Each number is 500 + 25 x the weight over its row's rms, rounded and kept within 0 to 999. Layers, rows and columns count from 0. Numbers have three digits each. The size before them is the row's rms in percent of the matrix's.

# layer 3 attention key, 128x128, rms 0.0778, rows 117-127, columns 0-127
072:513526487500522493497512472491466515466527510513508495516548495459463527478490472497523455521497510475448516460489543472490453515525465502494491478471453492518500527536493505519467453483513512441510511514521475522504474474513490482529495492478491525493461546522502472485510499496531492502517473488529458501486539511427458495487490450493473487494519481503497478499485471513500548487445
106:543536465507486469521486484506517499515484513493482515479493530448495518481553478500521496485523482493470437528472501454465453513508509470448511488488488513489485532519517494569480470512511503466539507543513487468454493511502492499489489491491502520488510489505485507511510496525476516532495529492517519459504502496460497495483507534508435459572485492523496485481520489521550502484547
099:541521468519505490500564494517512516514505522502496500502460479470494476484461466492543483490497494544471435481493536511475481496528474487422473472510483474493470504505493464518470441490505470449543537502501479491511496452510511478490499530487523503511503485484493517506498482507485500517519496502507468455489500493478509442497476495490474503554503487504524536499564467483526504516482
081:546473494479500507485470474515489461479475531481484467519525517484517549511544514493490489457524486479490441466505468442527451497539478488544521471463479498495485522516479504511534489496491478483565521532518526460510460517525503521515522531518503496464547487532522518511501483549499475548498494496513482470511521513495484500467470507520495466500486475531507483456514513492522524504511
083:474496542526512521498496548508492518462527499501500490503431492520551472509476523495481543462517518505553528526495476578488556486499525529539495522524504475534480470502533471436512495529470515525455503518499529488486538519517499519500522504484501491491518530516506502472525491512491524460479509499457525495510500503499497482516476528461555519497494514488533514500465527500493486502525
090:473533480531494530474492479494475493496524522508509487481467465519507435531479547454530520516487465502527468522519485559502562480464495508467495526550528482525492473504527450489452519512493529521502537479511485502523557513486499527508503507461491506505495493510536481490503486491480497492499484507499508480472490507531508509522495506436534532520512526508562523488515506512501505490554
074:465492489528435486510463490489512489516534499482490481487531519508510506539496484475488514540484493513507526453535499449492513527458448460520517507477478537468505486448462566496517511472526511480498495501488496519509478503515486469499508445491489512477486543528513504495499479509552512575507493472507478495483507504495508513482542482552485479498494484478449505498503498477488448505483
081:513523493494463518460489455485487480449484494501511485506545512510491520522519475467512485488489500518506472471524515453535496517495431490523501476470504497483483513498489547527473475471560486472521509531488488480559496452499502491517520518541505489468484515541509496496472497509552467507528499495515476508503579528472474458477479510505496505487492448518486474524512509513492519506450
116:490505511466470531480455521502467460465505513507499458534508509532557501521478544476546494523492464498520523499483482497541556535453482476569521514494518514444504477522475514481494516525505546501506511485483490516522519528505497514512514500487481517479492498559494476510504531513448506508509496447510501495523501529527488530520492540513544528472512517489509488507482523520493492496552
092:482477506492478504526546525520480526489469460513516471499502539478502480483485506511530452533510542501443548561475520512494529506483515493479485480477506483505532518526496480486506549510497554496512489461478484503443501525524495494518509475518490577524447463514489496517485528489456522475499512464494525537497493508487535474500525475519496510523472518497500508494493493524531471450516
094:525480494489492492492485481495511477519492484471490531495503527472513522486574456522506480466525497492466482511503490427510440514529479486475494499491471497494529527534476526542489498520503457490536498515486487464474475483519486518483513477520505511490532502532462515501496507546484476522460552485505534495502491491460519506477511530536452438516456477521512457492479506491539487490528
# layer 3 attention query, 128x128, rms 0.0787, rows 118-127, columns 0-127
097:501513519472518550496471549507526491483492525517553505487504501475550499452499552503446501470489473531484508468540494519512493530507492486500480503508494437484443454514470511476508473505535520507507494482491482519477501501529496485492477520525504537472494470470487485506499477516484490491459480489499484512482518499520449501502467470525507465470455463535489467440483477482540487522483
099:495530490522529552527478504505540507484548547512533498541552528473524516492496510478468493506502496527479501477511478532512517485503489517480477479479487462495465481560463508492495466501467507504482499467463476487484534553518496516494464465474484534489483482534475459533495482518508508480507493469515467504461549484518484475509456444511491514501476500517494500461501489459542468516472
081:459502554490488508500434530462499485510512518494534497512463532542506523495462527496466484534447472532479532531511512481487530494505515472512462519488538520429480464461462498494483496487528484527522537470496510474498476514467508506499445520469459513484530485516515518513483469499478484502476465510511488548473516520518520473502495538522503464505502495514491473479483531496472494523489
089:461479468503504536484534465480482507527497504496449489500492515501476496506540471496553519506526499530526486533454517514514539490535493461467493481539532533562537520501544492493499519495509487497493475558511512474490548507453492480495558485534516486553488507529479468502510508525494484504529533508479529474510466537523518528501530500479522499491521479483517519519524467538498516495519
082:471502514502510531468499478467502490459480504535467535515487470505511517481533482493546485536499492497542478513478502504540503512518478500497509496504498503547536539522513484501489515493447496519484451546496453509480526537525498493489569490540495500490442500541458477538486533529525512471510521471516532449529517544519511519510526488479506513501471492475541478519523486496476474524517
076:463494526473494493506448517532532503502459472498515498470518471510508477525502489525482472525494491467502533530532524455504500475461536486494497500488523538479513516483453488499460519509494538497473519463494483497459487491505493500500483488478475476501511428461553545498532506489484485492487525482494514521549487518474508457482458550501499511491537550488463472485504552478534520510519
084:477491538509515453527455550535540482490514506486514490515506500533490504528479524502494463507448477482510573527524457526503520449481520521492486557456503528469505473486462518499429516460482484532499526470471479504478491500502509511512479480461447502476528505500534510484494507500457500520495522483514468509515492494506531459511498534489496500518514541473511484512486528475493515501499
107:497501512474462450507493513503491512521504492501458514472466467522516476505503469487552474503474474473520501502480484495495511508505492465536479509508492542479521501487492495493449526498513492484535506519533471467492491508475478503470508526506492523494495523522558521532514517478497473523474518500509513501555471560523549471476555571487503474521493493491519467503495529516427527502548
088:524491497471462481494485463512505510538522505492456480409482472470514468470493507494516499438515447442478509459495456525462464508495457518487515485528487488537519497504553509500499496521536493494528486478496478484508487515508486496466462495504517511499500543483506486473504478518466545497512498511505499525500470471498472519483511512506478454534475472512531500446475481465480500501502
095:508525558450531522510464560501510501505501501485565507452473526491535520478489550494468486459481479511490503486514507481499515537492502467529477524495489457440465457495499498470487473503539533523500528497492517512502473486506501501516457534493502538509496460475465483488508479486449488518493463531505490511476509479516476485493484529548513480482499498551467482482496505483514529507471
# layer 3 attention value, 128x128, rms 0.0387, rows 64-107, columns 0-127
101:508478481484491515475457530499462503484470510507491525478539544501489537460487506499452490491533509470467506507534475468501499506493505499538506518490494484485514478469511502518506524475489479498506475507495508526494487529483529478483465485522522530521521488491449486483541517501482497498470547532478541513493525506464442511518498486459457498460505467409531466551474513516520521528526
096:519470493458509506524505508508476488467508480499492457504504465499547528515533515497482504522487477482513489538511450466498522491454511482452483487514503490475536486478484576492499484509441478471499473511481520416472514474492476501501510475491511508524522507464438493499493505489545490497471558491490524532528457491470490519488458527468482507499524497536485507514484499486524526490496
093:529501502526494550526503503474487534485520493511505477444559497558467533480480509490499486515474540467475526492519506517523510493498518467520537476478497550503519488487489498483519507504494487496478473491520528565482468455523506493506477482510489544517450501493514463501504497461514490529482463509536508486504535515521514456530503485515493514476453540561504494522487527469508453505470
106:492460451488491474520475510508516478484483524478478489490522534494518503453508477490500510525506521497512478464514525497509457490466522524512481494510488486477514508461541481511467487523539561531504463495457527478472503513505493503508476481503487480571521488511541480455541500508444474541524502496519482482505508505497548535503548507470474482546492499534482513463493462511529542488529
098:520533445513496491492498498516501498495492516484506502474492459463548486494493497487500528463493516557516489498570523471474472494496448513494459500557493495504493506515480517499502508464476485525478523501528517546473530526508528523485534536535476472510511500523519510479457489511518491495467444521486517504509466502541493489474520427490479468519533487465468535530529504473477499504514
097:526524488583510493474514494475528474466516462480496484482483484514471515508504508461508523516532491513523490466518515489507494528486509479458486490469477473533489497505536531458497462508457497537471482497521469535458486472532491543547482493472484499464485532505511515513482496528500519528477511459533508508525524510482485462507462506505468517506473502507527543475445483473515455480457
094:457514546481553465502522524488504512505497506491496507556521472496491471511492508491484498518517557499502509530494492497498487475511495555507522524507535474497545525510551473508481500510547568474483533480481488543512520477472511475527541546498524517471521507524517482485505478498488507509525497524505493462489535493495519444511576522485486499551489496532499506538525493512476470483506
102:472472525527511520521544509526482509495496502467502486502511526475514522476454496504470488519497478475479474548486490522509475511495483507557482469481511519518485515502524516505475516472528532528460434495488504511477508522475480433506501512491484477536480485510550489479483538495506512455433541511472518534505548512532499533503497476513499512451453465514478473513505471471501465477502
105:457486529503527460501513532487486519504484459504534521542513504483531480493509471480502461487527532522537519516501555494509503533522486572518486506503517535518512527489526517454470520521513483489465503507454487509500489481453421469504488487501505492490499508463533533494496483499532488546539509475444466525479500523464523512527493518492548493473527508496534495505503485483501513481476
095:507491531515541503493520495456497502484445504505528485489541511498495511540488478502514490479512477483515499461510561486515492470484506529461490473449508471485494472520474497527500498492454466464547528533505505544485468494479522529545468492508504517479494524528492545557508501510500468490512499498523499499518484519511510495527531495536457560490435531495483528511533531522486480494459
091:482550522527533486458508502485494531578503522503550522516495511531523528485520499494534500479503468478509492510473499487505474480492430519465481478516509491519488514495504500513467484475530475528479508506489495499512534458513495503555510529472478457483494505445515524464469476481509468496534525502466472525476490502494517490497473462550512493566526480491514479506553482494525506517502
092:477523487530493487504508484506523504533492500491497504515500543494446466487519505500516493487501514499507503477537535517500463496500491510465441495521482456503496521508446470489452518553586470503511488513502495492487505501520519477480486493514456533501473473518557512474464514544492502548481525487493485481525482482478517477504480529533484466541458513485479499496564468464477521498514
098:479522499516476486503473501492521496492538538497509469484500503510479535509532498520515546497539460510492462534526474518530452533462503484450447482521497497506502467492488501451442507518524488452478481476510530457534544498512506498503489502492500513468476441513522514502448490478529513467505485472505511516509530521503482502484502480509466500500545474547484464499545445486501505526513
097:485470465544503499500505503468526530488447516500507525512526493503497477526488474519544511491521459508486499555508481483494519476518526511557472487532492509502486504491497509516544488472487490549500505479537504500542486465512523514522515514486500468508517534456479470476500512488531536517489541509497465472486504531492481490508516455398505531528521521518529480501506498464502529485447
103:496506449541558472486474481483505505468518464474490471488527499505499502508499508488497498483508514506534473508519471507498500498532444561510449477483457544541528530515506495515499476476471460499466465493533461521523488493464492511504505494479525489476493545487524505491493479521495561500482539525521419524489516475541489444519463499485476526487496505494509508507489524509504475502499
099:459473526526505497507465515481477501494465509502493458503521530495457520498501475499507501459522479480490501535483539477516503489532521454514517456451464479490489473540496469483513465512550501447520503499505504514510478483521478514525479462493481467494490516478469478516554516473482501527536491509495475522500532541516505499506484466500528515527460472567520484449521520510473544537511
103:440439527531536543544526511507484505526459498494523459496492526491533505541520504500485517464492514520536477475488519497535511537453509504486500474504490487476522503511481473492468498550493492473479454500484494493521520524493491468486491474459537537491479466507496487478485504457536533469480490473518487499488466506484492481482491527479492490500551520552498533506532507511553505451516
091:491521512497484497463459496525496448508515452515467482514490508525427502485470509518522466543514492451479540514501486492509487485522491502487517526439492546513499498486486504474514487487549519466525453502502504476512460500491462466490491479490533520503496505502488511492525517517515523496518570477507455547473532534497513510532493498504524521503453503514514452517510513520455541498472
101:507500522498511512508474519502500475512502492500484472534463522506482481519455474516527507521472509462499538553492470549537512534522500482487484504481457534510534522525524508482459477533530503509488498491503517497502501489527434527536447530491499499520468525497528504509509484505510505527504515467546509510472485501496500481498476497475585514513491509504480454469435481538504549536483
093:498525442529490465487479507492523508498499469495514490464519524486483495467508495511490545482540505508473509492528509509507498481520494518532464486472504470486516477505509503524480508490541541491493500502489495537503483553468500502510497490472525473450474512449550437444560498454469487522497487500474444517518550524533517472501527458498524501491527483473538511512491525517483514533479
106:489507498504506503534588487508519507509461482524529502497525490517512463510509544523495482486472514498571486493502498528479489531493490546504487533503504508480484505476511537498539503491531501513497507553498507569534499495489470503490501452532500498443488511504541490493497518498522439481491489542513490447512482474493507462506513492449523524478503526516522487519557473478498471519496
099:498515512510488480448492520505523469466545476498486489538434482523480532497511498503507523479534515484497499458513495461531487447467502487520501486456474471495518456491516503489467551485489514524501480502488478460524472515496502510540480452496509517519503457489522469503462509507452496526502498508510513505493496464471538497485511519561482467487477466469512508485479467504468474542558
102:436460498493505484514493490500501503502487467504480514463526502509493503494511511502509481526481457506515506445536458449491519486520506466498527506507525495516497521519513492469497503520527498483526459473497492455483552503518531482490528511515500489523480531496547548541546496526544481467478462440495491489469484525517466508522489499534481455480455500544480490545555498476491504494495
097:484447466504531534496481495491494498527488486516486504466440514550523474482503489494484501516501467485519500492469494509543469499521497488522489506509501508473482468485475496517562478517482503508506473534483507481580498502546500508495519506488524551543535523503499422471516529508533506477535507510512502469492511492505496462496465488530464520500559485504510533513446466525498500506515
085:511510513514511530484484468509495488495540455509453497550479506523546464503517528515518504506504442500528492492527489515476505530492471520496515500505504489516499497516496472465527522533445518446482472490473529505503506476482515505465479460477500527483511534495477529539487495488479476487531494534508502524515480515511476530490489584563524539437493503463497482538486488494539497502498
097:529501489506461438472448445491499516504523505491556523456526564492521493493502532485519508486507510537520471490478527482516506499459504502516506468524477479542511496508530487525450530522511472494494509505475461455465491525473509492495484463467492501460484461506536513474478486492474482533510514494474486534534472458497522485484482522525494498501497521478481526449488477503551504516527
088:473487507505537480490464461471480496529471478517523518464526528587524512523476528486490492544518458467499456444479478515471507481465512459463536474492503505494489505499514492499503493481518487475550525526497463472522562496514504521503510503487525515548498481516512460498495508524504418490494509493472522520488481517495477516515467484534481500499489478510495488505532499492487531506461
098:523514498488518532466483507512507487488509481474525506533433466489532533480482502516493520478510524503479493541506524486490513486464498475504498510488490511535484494510484499547471484491484504565491521512540501534491469515481479518540488489515516502502499559504499496492470513477458482504495486471524505527510516527535496537481530448484540475474527481432503536472442535497502463539551
081:544494524557523474439502499465536511504512510487554499491479541482520488513485478492519511519522502542518472494478566489501466476485530481523477531525526473479508514546533484467505520462535484484478533507488498522481495510478516479500505529462521502474498514551514498518465484501462506529538522515478538460497541498491472477493515531531490538490517499476475513451508474493523491476529
093:501505520530490526530484465523512516510504494546528497499534499506515495506440535501507490489512485521458482498480525514520534536512516476558547474550531458471476515489499490502548489525490488510524490540458504495487491518494462540484503457498497529472499439480535482472497496490548487486485524485500489505510537553466512469472460502509504480481439478526478515544498488496486500480503
112:515557481493490501508520531507488526474517521474496541538495487509449502523500489494487473484500546480477538485517458501511487469480491544495477509518514457541546488529515486478486537538443500509490515502522504540519484491479502500504463561473463510543506516513483472513500481481480544454476495527506518515529524495480492532482500527508483534492519484451486541518494511526444499472537
107:487522490494501482479525501527515488519533493477491481524482510455508543486459468503523500470513509485472503488485483484510505457479496447522508514499514521455545529508540530520493510498548448485547406486499495459511522509510508489492504495484510500505512498507469534528466512566484511506489526482500487521461526495510491532500476487549497460537467489503516474509549535492467519483478
099:520462464542482504553476545508502536537528512472507519489516488522545522509478496477496507470508492570518489529523536487502498523483490496481461492575482491503484544514506512491536543500402515492486527490486507454525532476510520495453457504523472499461530489499544510534483489502520480493473502494502505498506503496502483504501478501482462511509484477491489486513512521467522489504513
100:503507524491520529512556493501515533500486551496487500504509481471552476501496493476499527457472482525540437469543480505498523494491496501487465537543520459524527481489495501506523483454474513527492529501489510483507495430503517489503545532532481439524507515514492516519474476486497495510451497518482521481499495475483534493487503483456556457489476497523452521531483485490473505481498
103:511462467493500502514535505493499466506512498510510474467532493469517509458503491510530508503491496442515503534483513498479530454533488465512467472488445521476519484489524499537480497518494540502519495488506503465580473470516535521509467515477503481536478509468502480431511505489458484519563510501506511503530532505513488530538489510521531511527512522530514529473506491476557512524476
097:460536522503508489462496481476480521529503400534529520550483500500486514491461491519491472524480466501508466541526493539492483502535467491518512480477519518514508493524538469447479495486487491467465531487533497485489481489498490513514507513500478480509501467537489466506487505484542500504428502503512533495468512476507517515515476503510533494470472486508524442524552464496493489487513
091:484486500472477497543501496509483545512500501495450501495517517523498491492514521522495525500562500471461509535510487511485515521439573471524559508503504494454483479471452517496528513497551539528489468509468519497528517496484494488496483483538497495507485521476487454460546506507477528505458468512478494450511521507517496543513539477497511459478492477462478507490506527513513484533501
106:529532462505454553486516486506498535472529483489492494520493505483553524501518513501501488524495507539534456473503464488504529508507484443537532502531495517534460526471509524483502517464505501502470497499525518535530536488494490507523462506504488450466493546495535471498477463490503550484415471544499496492487516479534533497489467485489507476487498493507485478500481466486528484527492
102:488509515513503511474493500475491513446505494516524482488526517506501522492549472521497505529487488456531451479509557521500508518510468457511503465480478484460499540494477511505485491514549535463475503521505503516537483464459485465529488529476519498526529503526458522479474502514524468503561490555533481492466533493471547513522507488509481492495493480525491508527534494560478506542478
101:478476473499538513532554504501536487486473488488505481488473506538511476511488491498537479486543510462503489482483497465490519493487508477494459460513486489544470477485536506533500486478468473512529463511513525450504477487516533540520520490503481491536485484534509466498466508493481488492503470470564510460503475518541535449507515462460510512510493487514526516475473477469522503423490
104:512550534501492541515484490475471512493479466543504507515501514515470491516510506529482499489487516515506517511547482476474533491529511483501532515529551456502467504499488460474546530489476482505450504487485490518501505510524484485527520513515471512482497470540544513513517485459563487524437500527529483495565518525508510476457492500543535502470518462472497483505514542483458490512516
103:474462469489513501569536494539451515552464530491437494480482508485536477491552537490450477492499482499468515491472530530490489546504514549489521503522484464511517485510470497512528517554458518500497490538483482492503476513507518510487500532502495482504498540518477466507543498520489491477511551533531515515524499498493506510504510512539493519481503506518538500536486500534491528465535
103:511476566514543492447510506489490504515507496489468521483492495552492501500495501486505517507553460501487478514502541459527487502454507544487447494480487454510487481513535458473546518504470485535528499529458493475524492481473479503539540485462501476501509468495474523559518497452489514483512483481477466494471475495521479487492464521491543474549494507508532519502489514505510486477517
130:493475454515507471503506493507474478488496503487446478441522467503500476485499447469509522507502540479529456487491516500496508465496505497452457492468490513512509493517498516534460495490493495507488498529508466509515536486449532507474462535510505482500496518500472456500483530513458494470523497535508510529474471456473493517549506466448484548514537525483487499480516436503526478478526
# layer 3 attention output (transposed), 128x128, rms 0.0329, rows 64-107, columns 0-127
096:465525500503463524448545521516490493500516449512494473516514480514483541554515468489504494462459510496495505499496487551511504502492490535439503490507513487532508503507511514467525472529524488471492498490453493489502477504537452517482535490487457509472496537489512520472472466458557504481496497452498484504494519452519486468567539488495524523474484534472492513497524510513518489482468
082:450501522505508458494510504486500511539477484522456449515548494506515541493497485503529478509480551489488492469522528511491513418522500527476509514520524488494496499500510440446487460536531509507507559499510463524495496517476496507490499507495458496534517519483468517460516500535480539553506480509563470468519527518524499514533495492518488540489495525505504529498492521517503498485483
097:547507521496491476523492511465489479476472489545506537515458512505514460516496480473483550464501492517468442482513483481476500512521437487554513543490496472478537503530464492493523502495509525466517494563490486498539495517447491504502498492513502524446512505489446509471499521506481495515508482490503514520509474503457508513481491490532512494470522541461455539481523488484463509459499
109:482518487505471498457510502541452505526524499575460497489488512493492498552466521519567551499508492478537521526488497504495521500493515461447512507526497522547470523514524479491507526502417465468486530487522526495514494504512551486529505532512482505518450487508482463523495484464500508479491519503498481506518530531504470457521477501492500506481527512489512462513524506489514501521488
099:499475521474481471542509476525541464531508524512463485505532486480510524517465558468492515528501464526512487467476475503524529514516504524537524479485495519470500510493490499532491469504521501501517494460420521517479495473517515487545463514508559504506501504491496547527485517518497470525485534505489499440449469515507512485465480533482525499501521481525504460495508472506544528522527
119:519507475457489474485542475497520477474501548553515530511491486502481502499503556491480477473517500495496504499521490460461476508518488518569562507537516518436501493487462493535515511465508506512519504524528583517499486479494506516531497526545497520509522481489493521509506511483487509509516468495515478498486483494480511545427512500494489511473480474503477523534540517490471527486487
095:525475506529491528495472476495523489494548520503506497476467524475518481498490464546496502480493499517509466535472501451514517538503531469503446467454472496507512500469483519529514492507462501496472454507470524480497512539546494494503494473518528474545458487502546510530531506547502516460496509462499518539521505502503495580486457509502534500534515484519537504484484505484458518517509
099:524517511493511451490471514526495517500496507497513503486496468498506515533527478498462493464491440511547482479520466484526488529533499517473493459521473514537476442498492511501509474541507461480534531461460436497531500505447500508500500481421544511480497488500510490547483481492520486515499532485514455491478512475483488462555541515502503489536481501498484496505482500497514494532482
110:512534479525460514491501487511480550509499508481521461449473539488515494486510494527488485517437483484471506501503478469505503527495504433494462503484471448511486469460505489533507490511499493503492501496469452467516528478511548476456519518517445484547472493496479464498524442472514524490483516475492484496514494459542465541534495501491502483509467519506495530510483521518514507533536
104:523524477485507538456530507459486484483544521488504543494470486545462524449486537486480507501496489532449470472484483490490459525503528502564526520516495516485505550486522479481505477448504543540510467512554553502503500504502475517519509469524487469496520518476500497490545484506545532513534479501488538490520483509476493507508512482487504487455510496499479496513514508484494489444478
095:511488463493490501532527465522516506497540496446475483492507501459531476530534514507498442534458490526511503504539514513464521514521541485536506457541484485483476525472503532527507533496501492489529480534494498494507510503509485486455488514552486465533516477526471476536505485480494519495484544521499533505484500487532504522475526527468473451482439465551539524517493514520517502500519
090:468512492487481557519488515499506519483508481491509484486456500486546491496456524487522488525478490489502542544480513506453507522507503505500457517495503494495502491502524518502504535462457529512493492475490483505507515518518565523542461512442517471532460458517504495538525449475481473487515493497429496524463515473502522487505485519484460458464506528491529447493489521486533499481518
093:513514526486534466493527497489528467475446498482502544480503489500523507499473533535460473514472519516487519537514515514451502489495526509544469511525523506447497465500507489519506458479485505502555494507503518553512474470513518514525488508480491471475528518533519529538533542478436512496507555530477525488515524530532518494524504542481495462458479535506528534497500502512491498500524
104:536477470459495472512496466521443476521532518508493478522517470500512476523527522513488493484449520493492468491544475494518508537507483508446541493510483540494482486510465516514466509503522506466495494533513479508491488540499473507475541522538481478508545501506483500507466476524490457482427504479486508477489468440497498507479544510527493482524500468531500571490516510485514525527504
109:481483497509507496498509508500514496514523504459505499481489506509492478545498534572444426487481492485519477483533509468454474531500512482522552497513490508463470399468472479509516508501504507520499478496482529492491463456483510539480516493510490498523507488468488487510504452487491498508526501498498497484486472436513471524441521516515499489523490478506485553488501529483515512505511
101:520521493476536514415498485500482521481542506444503559510463485522503511453495519537490458506528476500460475502519506507463442503446482510492507516534492517501517523508528508496511511464499525537508459528531475494525510477526474485475543477528513475484499512497508503502544493479498485465503500488492539498537519484465469488531497482485457514477528526490501521487534499480483458476481
093:511502540490530426498476511495467530503512547491503490491510516498512481446481512505519445486493512465497515535490480470505461452524552506482477546499503468508470442474500475491494476489466508483504544498505547524464505461508525523484516486487477469484500514506482485503555523504485521535529493482484501534531507529485467536570495475515508471504490513519519487498484514484461503514500
097:489537493503522515460517493436483501467524477494519528466482497545467497499541447504501498447474519513485480531524523525461496528467477463485484506519490486494518476488518526469522519519465509499464519523519475482510528494504512513472563496489468465525481513501519456496484478443476526478496496499495529521534513445478486487529514463502480507526517527481491551487492546505466484478510
102:502536478497511453493481459479481486459496519511518505487510486478499498453530492560500488471497488528482490528519530477505490472446503484511536531494502488520507484500495479516520514475508498532512514528546481494521503480488583454473507478517477509539487481517466476512496487501496497473506457501503514524513558511470496517477481466524438537549519537490505552548518499489503516472504
098:487500524509502536498471487501452527519503485487518526497460513500456522516497511569447433532470492483472477510497508467448481547470513441488495520508482502499485477484491458510522513503487493503491466528505447471523495426524474497486498501579487525469495468507520510520513500510501487487490514484489484479480488452483467483519507492506514500522498521497522489463515499458495510512479
103:506486501492484476533482508502471527506530503496503473501459501456518469547454463450514548498467523505486492491462498485518537546519499459506467491468488503513526512501469523525480516501505498451484481500488505492488543518473518505486507582465498500495534503515492505517437481522509519523472503473489522462451466516510498523494541499510545465539513478485504514471462522512513542508503
099:495506490490475536496515511500513491467469482462502545485487506511486504517477494534478475494548494510516503518488508513414506468523517510534527545501528502457505487515479509487515506504443518463473469503495528509485482456517516518551458514536517540517496491526506533496512507447472541473501493470516453514500539545489494471459486515449453508490492494476484501532492506491493493462474
098:525503528501559492474498498450520500479508496508494479511536496539507483458514505421518559497464524529504524487502513506518461521528491529501483463541466482482506479493474518491425478490473475518481525519480530510488540511469493529496516496475501458524502497506481464507471508469529499498533537539499489517521502465517478528549508543493506484506505524523503449478479498510510469517481
105:488505496513507467492519510526464507458494487484499525538496521455466521494518504466521489479498501489466524529560501521528510492528518507432540506549525540465469528514491507465513547490502482456513506488571565517475487477488472473498498517511488493509492493500484494489488504460465507502495477482517472510529458487485486513520533519520505500517472533507515543491556525523505463485465
078:438511497531514511511530520518512563502422492481546518474544546523478499479506490481494472486503530487475529523498527516484456471510500469483503473498538478479478463484487485456462483475491476497528530500515513482460505535486471516470533536455471518495535480505478472472501483473507504520552500557529462494533512476505496502523527507493475496480485514514498501499469492525496490500483
103:471485505512489513511528526530480522531512499487512461495483495505472484508480518578467470544513494448496548491478520487452466483503506495482520537491523478479448509479532465490515519502435517533500476465481530472517480448517500512501473513548458521501516498466491468528524470489491503491532514524520511468493531521526495486467492483490472453482491513513521451511515537493484522508502
092:530507499486525492488510519456520515468533499473483513525474493500470507454534481506512503500488499490456538474509518526489491498497516512467490482543510496497483542500498538464464532507473514514504489510563583472523500519459477517469505478538481440483516533482473462523533489486518538492521527544503509508490489510530485510528506510528506465482491485526522495480527542514537473466456
095:505526496498480481501501408509507460500488517511488498504534459502467517521493490508473500485558466497527462449479491525519494496517478502536536506514515517483510492524519468508526508519504506473486504477490489516505504458544496462519499493541528553518535500514477537459475512537536484495483493479522466480499520545471533457474484488490498549532488485490461498521506455459488518472486
080:474501477508488546522483507540472508494502544498504521507456483467484522463448543550477443505520503464476531514498507516502489512472519507473456509477470524481466508480490505490485506473471540519511501481539538491538486512531483495538482510535461487489474489498541473540508464496518487461528489453485523517528483518520500515522489546487489520478487498509525468550528527529480530479496
116:540532520490480507485489505511499552467510537465508518501486504462482524428510475495468483520535486498441507485499502511534466507501464519486456515497510467500526559537528485539510489499528516526507452477484466494502525504520443461524500471495528481475496499513469503497532504535491502462500480509478535483505497516504531480540487434494525480466522507494506466478508463497476473506487
113:531518501492455514537502507512565456515473484472520503483507474485531511484510525520486475474491496536486484534496495481503512480550528499543485533494510508506524505464467488529534464477537487493506495492482474497500483544522488527547441461504552536516504460489504544447530527535499482527528472480470497550497517475465519521489496484464507529481471512476493496508507470472502493504519
102:509481497501489531464465516471515485470540490466517520520527448520482517486530534513520455512509526532532490490516526523461505503490501571457487440511477521517503459479522498480501493503472544493452489495489482516522500526485516524499537468500503489539452484489523462502537472441523504443523530538489517517515503509497492500518497495486464506509524499516469509503465515546488495497535
089:482522523514494514484513508540539529545477504427486479468521489487533481522479513558462433528511472497492539483515505500509448491532483532483501486499525470495484441484504464518477465515536488502506484485449493504467484495491508494528465511478549479520492497515480496501490444522496494507483506528493482499471468481540496512507499518521547447473493490502538479500510492513506490520536
104:486514517462485461543494496531502444526495485478492468461523488467536519518508512489509529521471482528509498487473467491521545530510477511531514463475518505489508542512483496518486487521527472488511506464460487538457504516487507488510407548487524537518501476482529539511492491567514512498516497490501484478472486513535526534483503536524499518511469475510500467498497464499539514528510
110:474476487508533490497484499482458477514517457539503519507489507532521458558486513489544539503484505476531495514512498505470529485487523479461561496507507533532468478503487507436494554500459474444512546539532512501509473511475526490476527523516468513506517500519494472523480476464473478522473512498536461502511505480471473483482533521498463501498484546504514550490507525510507519490497
094:516475504513523486518490494474521479449503530484505537496506526516513486492548478508440514465480464522495534514547497472492507478498517552508454489524502482468469453482455570486476463498522500548549529526461532488502525510463498514486522516474517480522478515515517535525492473501492506471522530539483522518509510465538479531482518544494482498508488514498527524527477517498489488482482
097:488504503509531537500450518531475531505469449475524471491508543513539505532487451499511476519484531483512460478488496513490515516478472477439466487483509497567498449513518511464484493549480488444499508487509437516501490549506455513473500489463485536456494492528516521479492507506508491506490510502504491488501511499483484478575492500515518520526512503476494487462502466490505484490472
105:518480510461507455564495515550518485496448505558479488512529489454519503539510490487494520504527492527496487458515493509496541494516463508532525470517507497478507509520467469539498496545514491501524502512469520516474471487482499485504493527492530553522529475501457550499467563528518480498509540494516528466476502511518502495448523537513499524518483463487484522502497482523502513548495
105:506510486513492488492512503472469503481494516628482537491486513472489485479546482444527593498512490523480503504477483511514542511504508499516494491514530518503509553539520495505515519496499492509509497558535554498488512497491502503492546487508494464512474518520516517523514555480505509475496531487498542485511500543501490521463523516489484529487494509498497519521506508525510495489487
104:504481511468494451483502491509471438488539522544495538517516483486512474495493530461527577478506452506526480507501502492491494486512497538485576527482498555451527554525491505500486516472458515474504501499530570544496494515504509486519498519509518501532537526504468491516472530504476505515503479515526458523490487518476493485469496502519490484509507512519476516489537492489470507499479
122:515517529479484539522480517519528529493509523407486495513497506488490547433472502541457450505530487529446484473492518501517459488481475507499477515482475476497540505512505498531501474502538536527509459467459444487505517508526470487526483476483517515490508479488474512485518477548511480469520490491463523494481510502489500486535474479507520497483507493488504462455496464484489481488492
102:496515512518506494468489535537524522491486504482564490510494511525502500516472491473511455463487524486533531561515493476552492468526508510479498487501539523530451517477543460455486506460521447498529493448507532498481536538492481483461499492466518496513513460484548495491487470502512499531544479494454471513511474463466486508522496495496531500483507491510502477506523495490520463520469
100:491503476521487487454529463524460505517470500426501516474520492506481516476536533483499465506467494511506526508516508487463487506502543483498486521514499519452519519473493551520477506490499483472515461471555526500467505475518458528480478481517493502504490514549529477481477501513492540491527509493545486488551508502530491547514520448505422489487459472494502488495512512499485470520486
134:495494508494507457512514483483472469521497483609521499502497498501495468557510519442556584501485490489544512519479478497500540515508525484501529494506509525490473531485494508488512527497479502456491530533543559513486487501472523518484519536509490493522518525502531503510487541469506509527487507482530477508498484521492493516452534527513486488518482521513487528523505518505511533511499